{"num_hidden_layers": 8, "hidden_size": 384, "num_attention_heads": 3, "num_key_value_heads": 3, "head_dim": 128, "intermediate_size": 1024, "vocab_size": 8192, "hidden_act": "reglu", "norm": "layernorm", "norm_place": "pre", "norm_eps": 1e-06, "positions": "rope", "rope_theta": 1480.0, "rope_fraction": 0.5, "qk_norm": true, "attn_scale": 0.0884, "bias": "none", "tie_word_embeddings": false, "parallel_block": true, "init": "uniform", "init_std_qkv": 0.0281, "init_std_o": 0.00703, "init_std_up": 0.0281, "init_std_down": 0.00431, "optimizer": "cautious_adamw", "learning_rate": 0.00105, "beta1": 0.9, "beta2": 0.95, "weight_decay": 0.22, "lr_head": 0.00531, "warmup_steps": 474, "schedule": "wsd", "decay_fraction": 0.719, "decay_shape": "linear", "final_lr_fraction": 0.0, "batch_tokens": 131072, "max_seq_len": 512, "doc_mask": true, "train_tokens": 903400000, "max_steps": 6893, "dataset": "wikipedia_en"}
Each number is 500 + 40 x the weight over its row's rms, rounded and kept within 0 to 999. Layers, rows and columns count from 0. Numbers have three digits each. The size before them is the row's rms in percent of the matrix's.

# layer 3 MLP down (transposed), 1024x384, rms 0.0392, rows 301-317, columns 0-127
097:556507502524619462534508513490462565533466514454537516499467467529533493452475529570530560524506503494487527535457475566507467484499546442465408437452528506478505540496529529576514479434443525432566538543483505527520493489481484507552480508478464515424461532538538506559509545563426437512490581569480549472470549524496483481591469444485478448482489497539520533498491570517544519546522
102:523529465496498475507516435506460585509579510570458504494558491440425501528488505457507417495419545485525514402500453533509494511538522565569474564502481501526535482510529507545474561554457537505468555435460525459512515498515487528474490561420552449474462431500492466504496492553469528540503531528510467604496473457494486502535537504467490433535508439477505485493469470526470493486529
098:424583500381493516530551549506475453459438477520510445558484481513536521465470451511515542503497535370524490523476425462541453478505495459530417470543477556499521481513512465546483499444478524484462575494447523433501527528563490442530524511530471506526541580528505526526432502472497449514565473459463534491546458492479510463459533568464541515458495512528508516518545513523532481415481
101:465479442490482467416496444532496486516476524524486487466506486544561523476516477504531524490516549501559554562476505500472545498499506504463566497521521564539534528376483471485482477533438574519559529540507484501469478465490485498519494573516450518484508547471461473562454535452475430425489423483561487485533518542520499490564491522460499509585478495548512510604538481520500473453460
108:607481462453549560520505485499466476544442496500507478512490507456481540483459506455539445477542478482501568500496575467594489508497465461451580539514488521527497465465504478493417493518497493447571477491470453507590494429365485509468550499499516495497455502503522531455483450428505453495463521492446507548523493488526480540488478491423588600494521502505412461510543492432496511502484
099:563462479478495491497506445472491510510585492469442503553513491429479516506533483516512523471565546561534441489446439514586480439552556459438425499484542489486480518461453484495460486532515520522567500461548448447425472546392408455522493546441537448489541508528464472501504501472448606546461493464601583546594426530549494494512523520455463528562527477496504467517452543534529502472607
095:487519560435440493527543566445488577587504511622507486521440554448500489490469508490468497501508494489519515481539547534505512495489507506463527489477487511486528545548489507483438488487480436545493392449414459511545488493402538478521511481522495487577466505575541471544485510561490472528522535456529531495429515454521538499488403527542452607500546489477543521538529514491496521494504
100:467478498491489498469537489454468465518476526471535538506509488551458462427482529478471509449450471492528519488524459433552518477480415436446564505508473465477516538493459545476518449582573474514509507476551491454485459482586464485512444495480558466447468550507508470526542493445508474523482437515539445515605544467453511445528488522441433530479523429507562460493451511495528514458431
105:504518498493461539529508521566582470499492537522459482528478380485471507623556580466477480517507412487576444434551449469600522493502540515481471523440502449369533598518522445500475485466485473543538545449504492503494545556456453474535446440490446503476492544463517468566442514494527469449508457470495549521457484502559438491420482511504620429468482511494445469526529482449486467456521
102:437479519497477530609522530551457488454587471536450461481457557503515490502509505511499523529511481482504506535508548456480495532595505595461529573513528507432496473436539538500459441498453488450546516462564467521440456487510528505460510474555568503472516505417477561468485492438465412487506569479495467582524513561485471490489473481502417442499535561419501530518492493500508445502462
100:478472516489513561510475564527505553587473454561455439480524505483501512484433417519454505528434518560447457479577591534520446520548536505463583452462508474492518497514468532492525457474409458526489545493562429504476472525525551491493522519427454456532487537530504537461582543434524533521559567437494509540461501547526488586541540493497505515526594612503539494543494499505539498541421
102:453463569445486485548470472512523467440467511477538520461509479520537504436483521493477513503548456489545496523534526522490510481540566500494550591509511475443501475581603492543482498534504517545554472485489390486485489571364505489509509541536542466486513528512457539481556473554537461517505542474535549498516436538488475519493503424496527499536438501451515564455491475559491473499483
092:469493515567557466445564529482531464529531488524496512548555489500547530541510472447477501478562487468484476519563530515451460455428520510568393468444443510437429503458527458476454497406523539535552610508608541542468461537666511498507417492518475544501469518532544441579485526570516567481474472484503502474537524529515435506436426509541471534461530452521494416493468461507440485552469
091:541505520518582550526528514516458559390493517425448476467456428444536425502487481506532464477504494505562545504545474448474481434510570455563430455415475499556416497466531457558417521448507531529516493511541463497568492532342500428551554550484458499484446543461490544490536502556471487465501509475526506494554529549528499519491449547456493526490480488442563523533477506491489539427511
097:472540438462507562582476543452482522591469540560551428548508489462460504536455505557468592497488433466457478561465590465490499514522506553487498504457442486504531516586504507449445543555509517539564474539455530486465442466423542541468573460505529470499516566455574546515514492441400542465525478485483494511567481496537512512539555450506497484552425509451491515508550462506483450504465
100:555459473470495527494428474508467453498498413459430481536479516411457561602486534444516515536475515542449534547456484454490521502504553564538494448528491555524484461468460459552519508459516459491586487484541516521494518520489462469550513448554534472464517523539497467458511444509523501477491504531455456494493517467460460509583526472503475536456468383508502487522489478476501432414484
109:550464471439516423524462480476504541512572581482477460505490583472473450533505473555446471411453479483489443488587467534404512464493494444510505483416537496471483485514546549502504560475531457490556475526555518564567453534420484537578458413560649453540522520505512510481466509489489517528532519508519480482530502545493510445508507506528477466426523517431508534545494498490559472456485
# layer 3 MLP gate, 1024x384, rms 0.0416, rows 302-318, columns 0-127
100:477588469514463502529531468455521464468495462456429469548526470536575529487435467532455506491484570470476503538407509514412536527518463502580394558482504448555491550478480497606484517493506516497505516483525503487496535462562462441468537531468475451463527477504488480447436532450525510564459568435504482558511494578513480440496523491578470467501441518563518490485463544445527477447490
099:525486525507558489498512406472516540448547546551493413497476509503493441462450514473474536514424536502544536484505507460481455538522514580479503498497585461522533531483473466510570465478523563444555447478554488576421493506554481432496473442515571523503525497485500557497503434524552502529460369436462428516565487458511499522537482492486491495450509573475439570469552587472475508544421
098:370452489516527469516469469513550461420567457517443522473542532511488497510493524528445507474595480492442539459446476519404491479538561528423536580536469448493477533457533433521557495442470488496510582520548490511510558407518517564441516399405527474515504436510430494468423463510525519477473501562515514448492519531527477480459453551481526434529524514492489553485449457480500519442483
106:461414471500563527482484513490575424489522487504532415474505458505608508454505615540443531548483501497536491510473519500568455525469588480517498500538496511437468488451507494457570467500532476518533493615503589542467471437542514423487481563487482419509513498595510452415437562486489535507492525476510486572496496482536466606487538589533449573547527479511523480494477491531498515496509
100:468509549536541495470500556460490559436430516569475483509544412514510462461524437462446499523519560501528425491495506487524480594416454513587472537577510441466438503457498477510455415493465467452494536501546448463518569475502507485540499513538515450483498489460416553461505504518492564443507522504510596503588462542471526537468518490565430573479451545472494505481532570502472477484535
095:486551491535622460564528472559535422443512512555456540511453529519525481414501497527498454540475561508428494495447521559456539497515507557473494520471543520554485517479459575546547476473513510485465437512468492472448521434530441419471508451483527502549560489527531534558450469543488527494407422431488490444514541498535478518442561502495481379512519507468482567435501457495412599480518
100:454438438492482410464586491469550428563576470513483398548500461473521519480463480525437511516507510490462513500413550466478550463533490560456432487458520489500456510506455541527478534554585520455477424529518459503505465456506459523509487533512466476486523564506495433559490456468516514517538535506526518459556517514487488513562531569557496554569549551518457506512527501497458434507442
105:428456525487458549541513505593535519476430477498484491441526505484445567539483542442450506479437568486515474537488406442559503488514486502507491539471532514429551575456455577559492499500436494522468426513556407451453448501527542486472434568442430544500473472493457496471458565514527568474403483566490550502497499480557496487553509573492506489521462542487501537490439440491457462490492
100:530522506589426538593530443430579465421481559489538522471483550498494556489526562452464561571507466503530585439494544481485495472478462502489501526547477503449506496587493483598459465552537464516570626498468506477469488453516494496435503431505520491517492460487474498465431553537448549503510518412492519464593468468559488551473560493503562444554531454515451463495422459503483464518469
098:496499475476426451524519514532475448530495485497446497539529504554487472518435427420555492586540423577577498538506471548489452543459475518513557533462450498480458496537563553554455522475457501516497581526549472479511441515522499513494398481511507482457478509454544469527526533495550544471466509530495523457507480540532511552466517491456431488551480580569487499495460451518476438474613
099:510527522530509437540534581451472606466557546525439499472474491473463509550540480454491471517475472536544452501520509505548526562536477480493479481481523537526557454438481513524593424509478583518445433464446519487441544461519470526418494477530472452537522532575463431535440444463492497450525462504534526511526483593483524465505474561477521532622498559520432552501440539526423448534447
092:518493435500578485399496502531537525532452453447490544456487599506450551512484579441519557477530487407490527465489469516445502535468425562586462507461443477439399458484536470457546560422497548480454465499554430478514452551513474459565446531565466492452514440483441468536458510470517542544458440557512440548441476513496494506551468492488450509490548539534522506538493546408449561547521
095:537525477453498458482561483427590435436504541482502493520483449470556537530477536507474488485463550496492549519467513605482515512425406495547439565523481456499513461560466632584525452588513510548533512477505491546501496496502533473475486504556488415520520447556516503469478530455546502487551454535515461501578559476473466500482569469504569443485499561509526546508503426476608499521456
097:462565487535405461486471550512416556515513452503518495546567469556508484515411439508526490506466488470554458542450491581507538542461533453518521562472466456450428506477478490449555486504567547452433523560530545464418458478525514512491428499496543405490540506587452485506469518564477548511506507491507504483493468483472469462561505471584486411442452525486529531575512432503510437413514
099:548508514470519452435460496546469487546502527511561526557538481552454522528435449431503497611526522442553547519420510550545508509427498502557546520454529482478434506461471498524504473485451540497487513476457457525453504489519508522535451460545462476467519490486520513542530527492455501536513464495483491500501465479517562516456531424462526534548507478464489529467454503473496437529513
105:494491510498529434495474591517558517481468435516507468416505464495455508443487606435490499481512521545469456486518527477460548500458540595509485477480467530488482489574490592519519553475491502538480517503554459411570462461537556528474561545473553581514478472508534423596397555488525521515418491488490496453441499447481461535455555542481496508515464508442505483488423412492420484442578
098:442534473490620547497559537525495513460449539500567438519445483407508463513461497517530504538493493524430463490521502573461543557560538555402453515538464519466515467519546468521523487474563456476526489491464444451517477491538488554446514544557485465513566486510424512505516433546477446572446538507544522511447484547477508507460554495532527404506591520484522508490481469487533505471507
# layer 3 MLP up, 1024x384, rms 0.0414, rows 302-318, columns 0-127
104:506467455568452440431494481513467436461465590400549427512437445527537456455534480578488543487437443521490483498501554507521497515538508542422497537492533504497523486505536502465547458479503497529493518477494466422474476526521476484523510495489489475491503535466658445477472520516477521572572504468575495481472454553554499514560536533497529542502516477496501483525497478579444587492502
098:537571531559529522502513499523570469528513492481528510481496501512492534502428431509472448436379517534477471485447452512433481491543505527574504505471560477485479414511511497457472499464506447522518524511534485567497478484510537520469485495451473532529494474471384491563473501551562532483510513454509500473537549442496533503453573514492491477490504436487548529544482533533494481421569
095:591465523523459492512482507461526565471478524458478462534582523533468539470513547550497509485507535508461512521431482527510463523502523437472533480451606476529440475509559493468533537450436464524469508523461428481501500417480510543568538518521561468459538496510445475483466556524559503527504487449442398503474489458469519529537490384441565587480556508517445528431474539496552431504512
103:503548521499428471497547561525472471555634490493483612456543525466573535485570473503452530484491489486464454503536425552468497437399455508507508518457502419507542525467481555534525508517537581440489453539555482499520514538481530507440471506508492550482499480434506473495485532581440522481478498575473515416479457522492478486496478399577480494508495501509437488500480497501529497563491
097:478450449484497438488516576504463550480414521509509526478459476475501512563520560458548552508431537442495443441517475447432532532485437496499513463586434542503500423511526479502568507509494534478460526458470479556523494538477540538540469477543460536512520489453515496459532425563530504502477407492513524478464477534500506550413487494499511568454485519495409497452521482541485505467542
092:474502476495535488522547471555497450448569480524456471496519505488516536472495430455530451491493528523436466536497523518475499549512448618494463589521469493533508453490553518453497556490502413491430437524624498547530504476479480484506496552418500483547490537514403569499482492452480501457484564504464461503492466444536413494470504484460478416463497514485511484461515524516481545535503
097:486438434473527503504442558534495526419474432531480507512484498550525452451494566491493527546571463497428549375495506543506465449514551606482496498479507537435511475501483443473449511476525472566484502502500524510459486520491461500540490435443486514493514517486460532520423435532511479560499502523484432515485582438540439525518553457502564475476539465449447442598507566491481495505502
104:504506456551482475483474461521523538477439481484479527472463486519493490508495504443488481510520436502498519507446443499475489518538496510552543428564638459476540485510487400518516516468481461524488491468597469463446446520508541465512497573441441551444565523480575523519533503509490497553492503520432557521502525540441523482568514499469570490507549500554520559573540414498510523516499
101:461477407504586518423479522592459453552477468526559542396589511505467502473469466492523519540549518512483442494528497490505491543545554488462576387415500528499496463449535448493479471463539607519537528526498565488520549461498559511493504556501529538478520546482480486509537459461581464388491412530447493494506518450452437515498450466524506470472512591546511569609509473534456516486536
097:513510534490474454507515480523412507518461496489483558429520537565500514539536540445455481495432533489491516556509427534538510488545534562482435468523467497546524578459554484432516447474432536542562455461515429458474469439488605508481485530544468537457445499526544515573486498500467493607573467518488444525529507567451524501509491445477518525530450469492520553545513494480502503507491
098:518522511508599401458534525503468505563482443437483516473567494443417547492524541528563528528570548581412494471505493540610571501544551515542502497484450415531575468531518501485467502479486521509475475492512489498506423472477440530453510424478498390438519480494548461562486412515492544481552501543465533578455467475562478464520466469499520488525505513524439430505535499477496441464517
086:461493499496448486526464484502451498565555495483497571515480505475488495521521532473525513509532481473511451562487521493531504490483549487384588501428522524433467488486522590537565482476461446487476453467475495529472514489507577574474577549461514537500452500486505581436539456499478452511464514533506532451535497527511510477511477462436534546506485550443531605547527519490534496429563
091:562434437487478483469470582471528510559494476551507549476491481444444443513493516542521527534445576484420574449438481557519489470487456555540488496498491498492526482423447535522513476533503551520542460531516521528494472522470453513539369454549477446513476483495500474557518558497506459566506463575498453530546558477534507565532586521580553427505540496483502575491522425462583537467512
095:517523588524500417527498536500457539479506502492438551523561593503491463458539492488453506493543469493552537550582404507528510528429549458606545461511463544493459473446504476508589504497452533479321470480521536523500498499479476508419512524507428504505504454511518530469481479488503507506519519457543491521519503512508500521487436510477562542467531520485461442537526537475475571493545
099:485496542508523501511511486552464482505489565549427583528520500511470454430482492507515509457508551504518479532522430496482518483454478469508538412429511447576577554499553528491460525524460488420494446523462562468569505475508436496471518514461527563437545585496515493550513520548490512506477488508610496571463497566484540500478468536571502525553531542600527501562575517537485606500470
106:466471483537524512429526552531463455497493524515421554498498503491454494510492443418491562531476561538546432453539607432460451512541487498526529507548543500554534456461453502478431522519580441479491478524487539483461503482494455515543538481553527480503495560529467448489500470507541521491477471421482557482502482520487446580450439491466469503552443517530472440510543480530474553557543
102:465495521438471518499473464459576501521507414454521561525466563460487477433557561537415552547518496472497512502564524474510466466497503474503563543550485487532535565539516516512528577497427485475491524507519507511461528524484467466563505435492492447443466529453584434519527575511523501456449583477527480412539509477474434512562426504493511530493484441502496512544484557506453494572499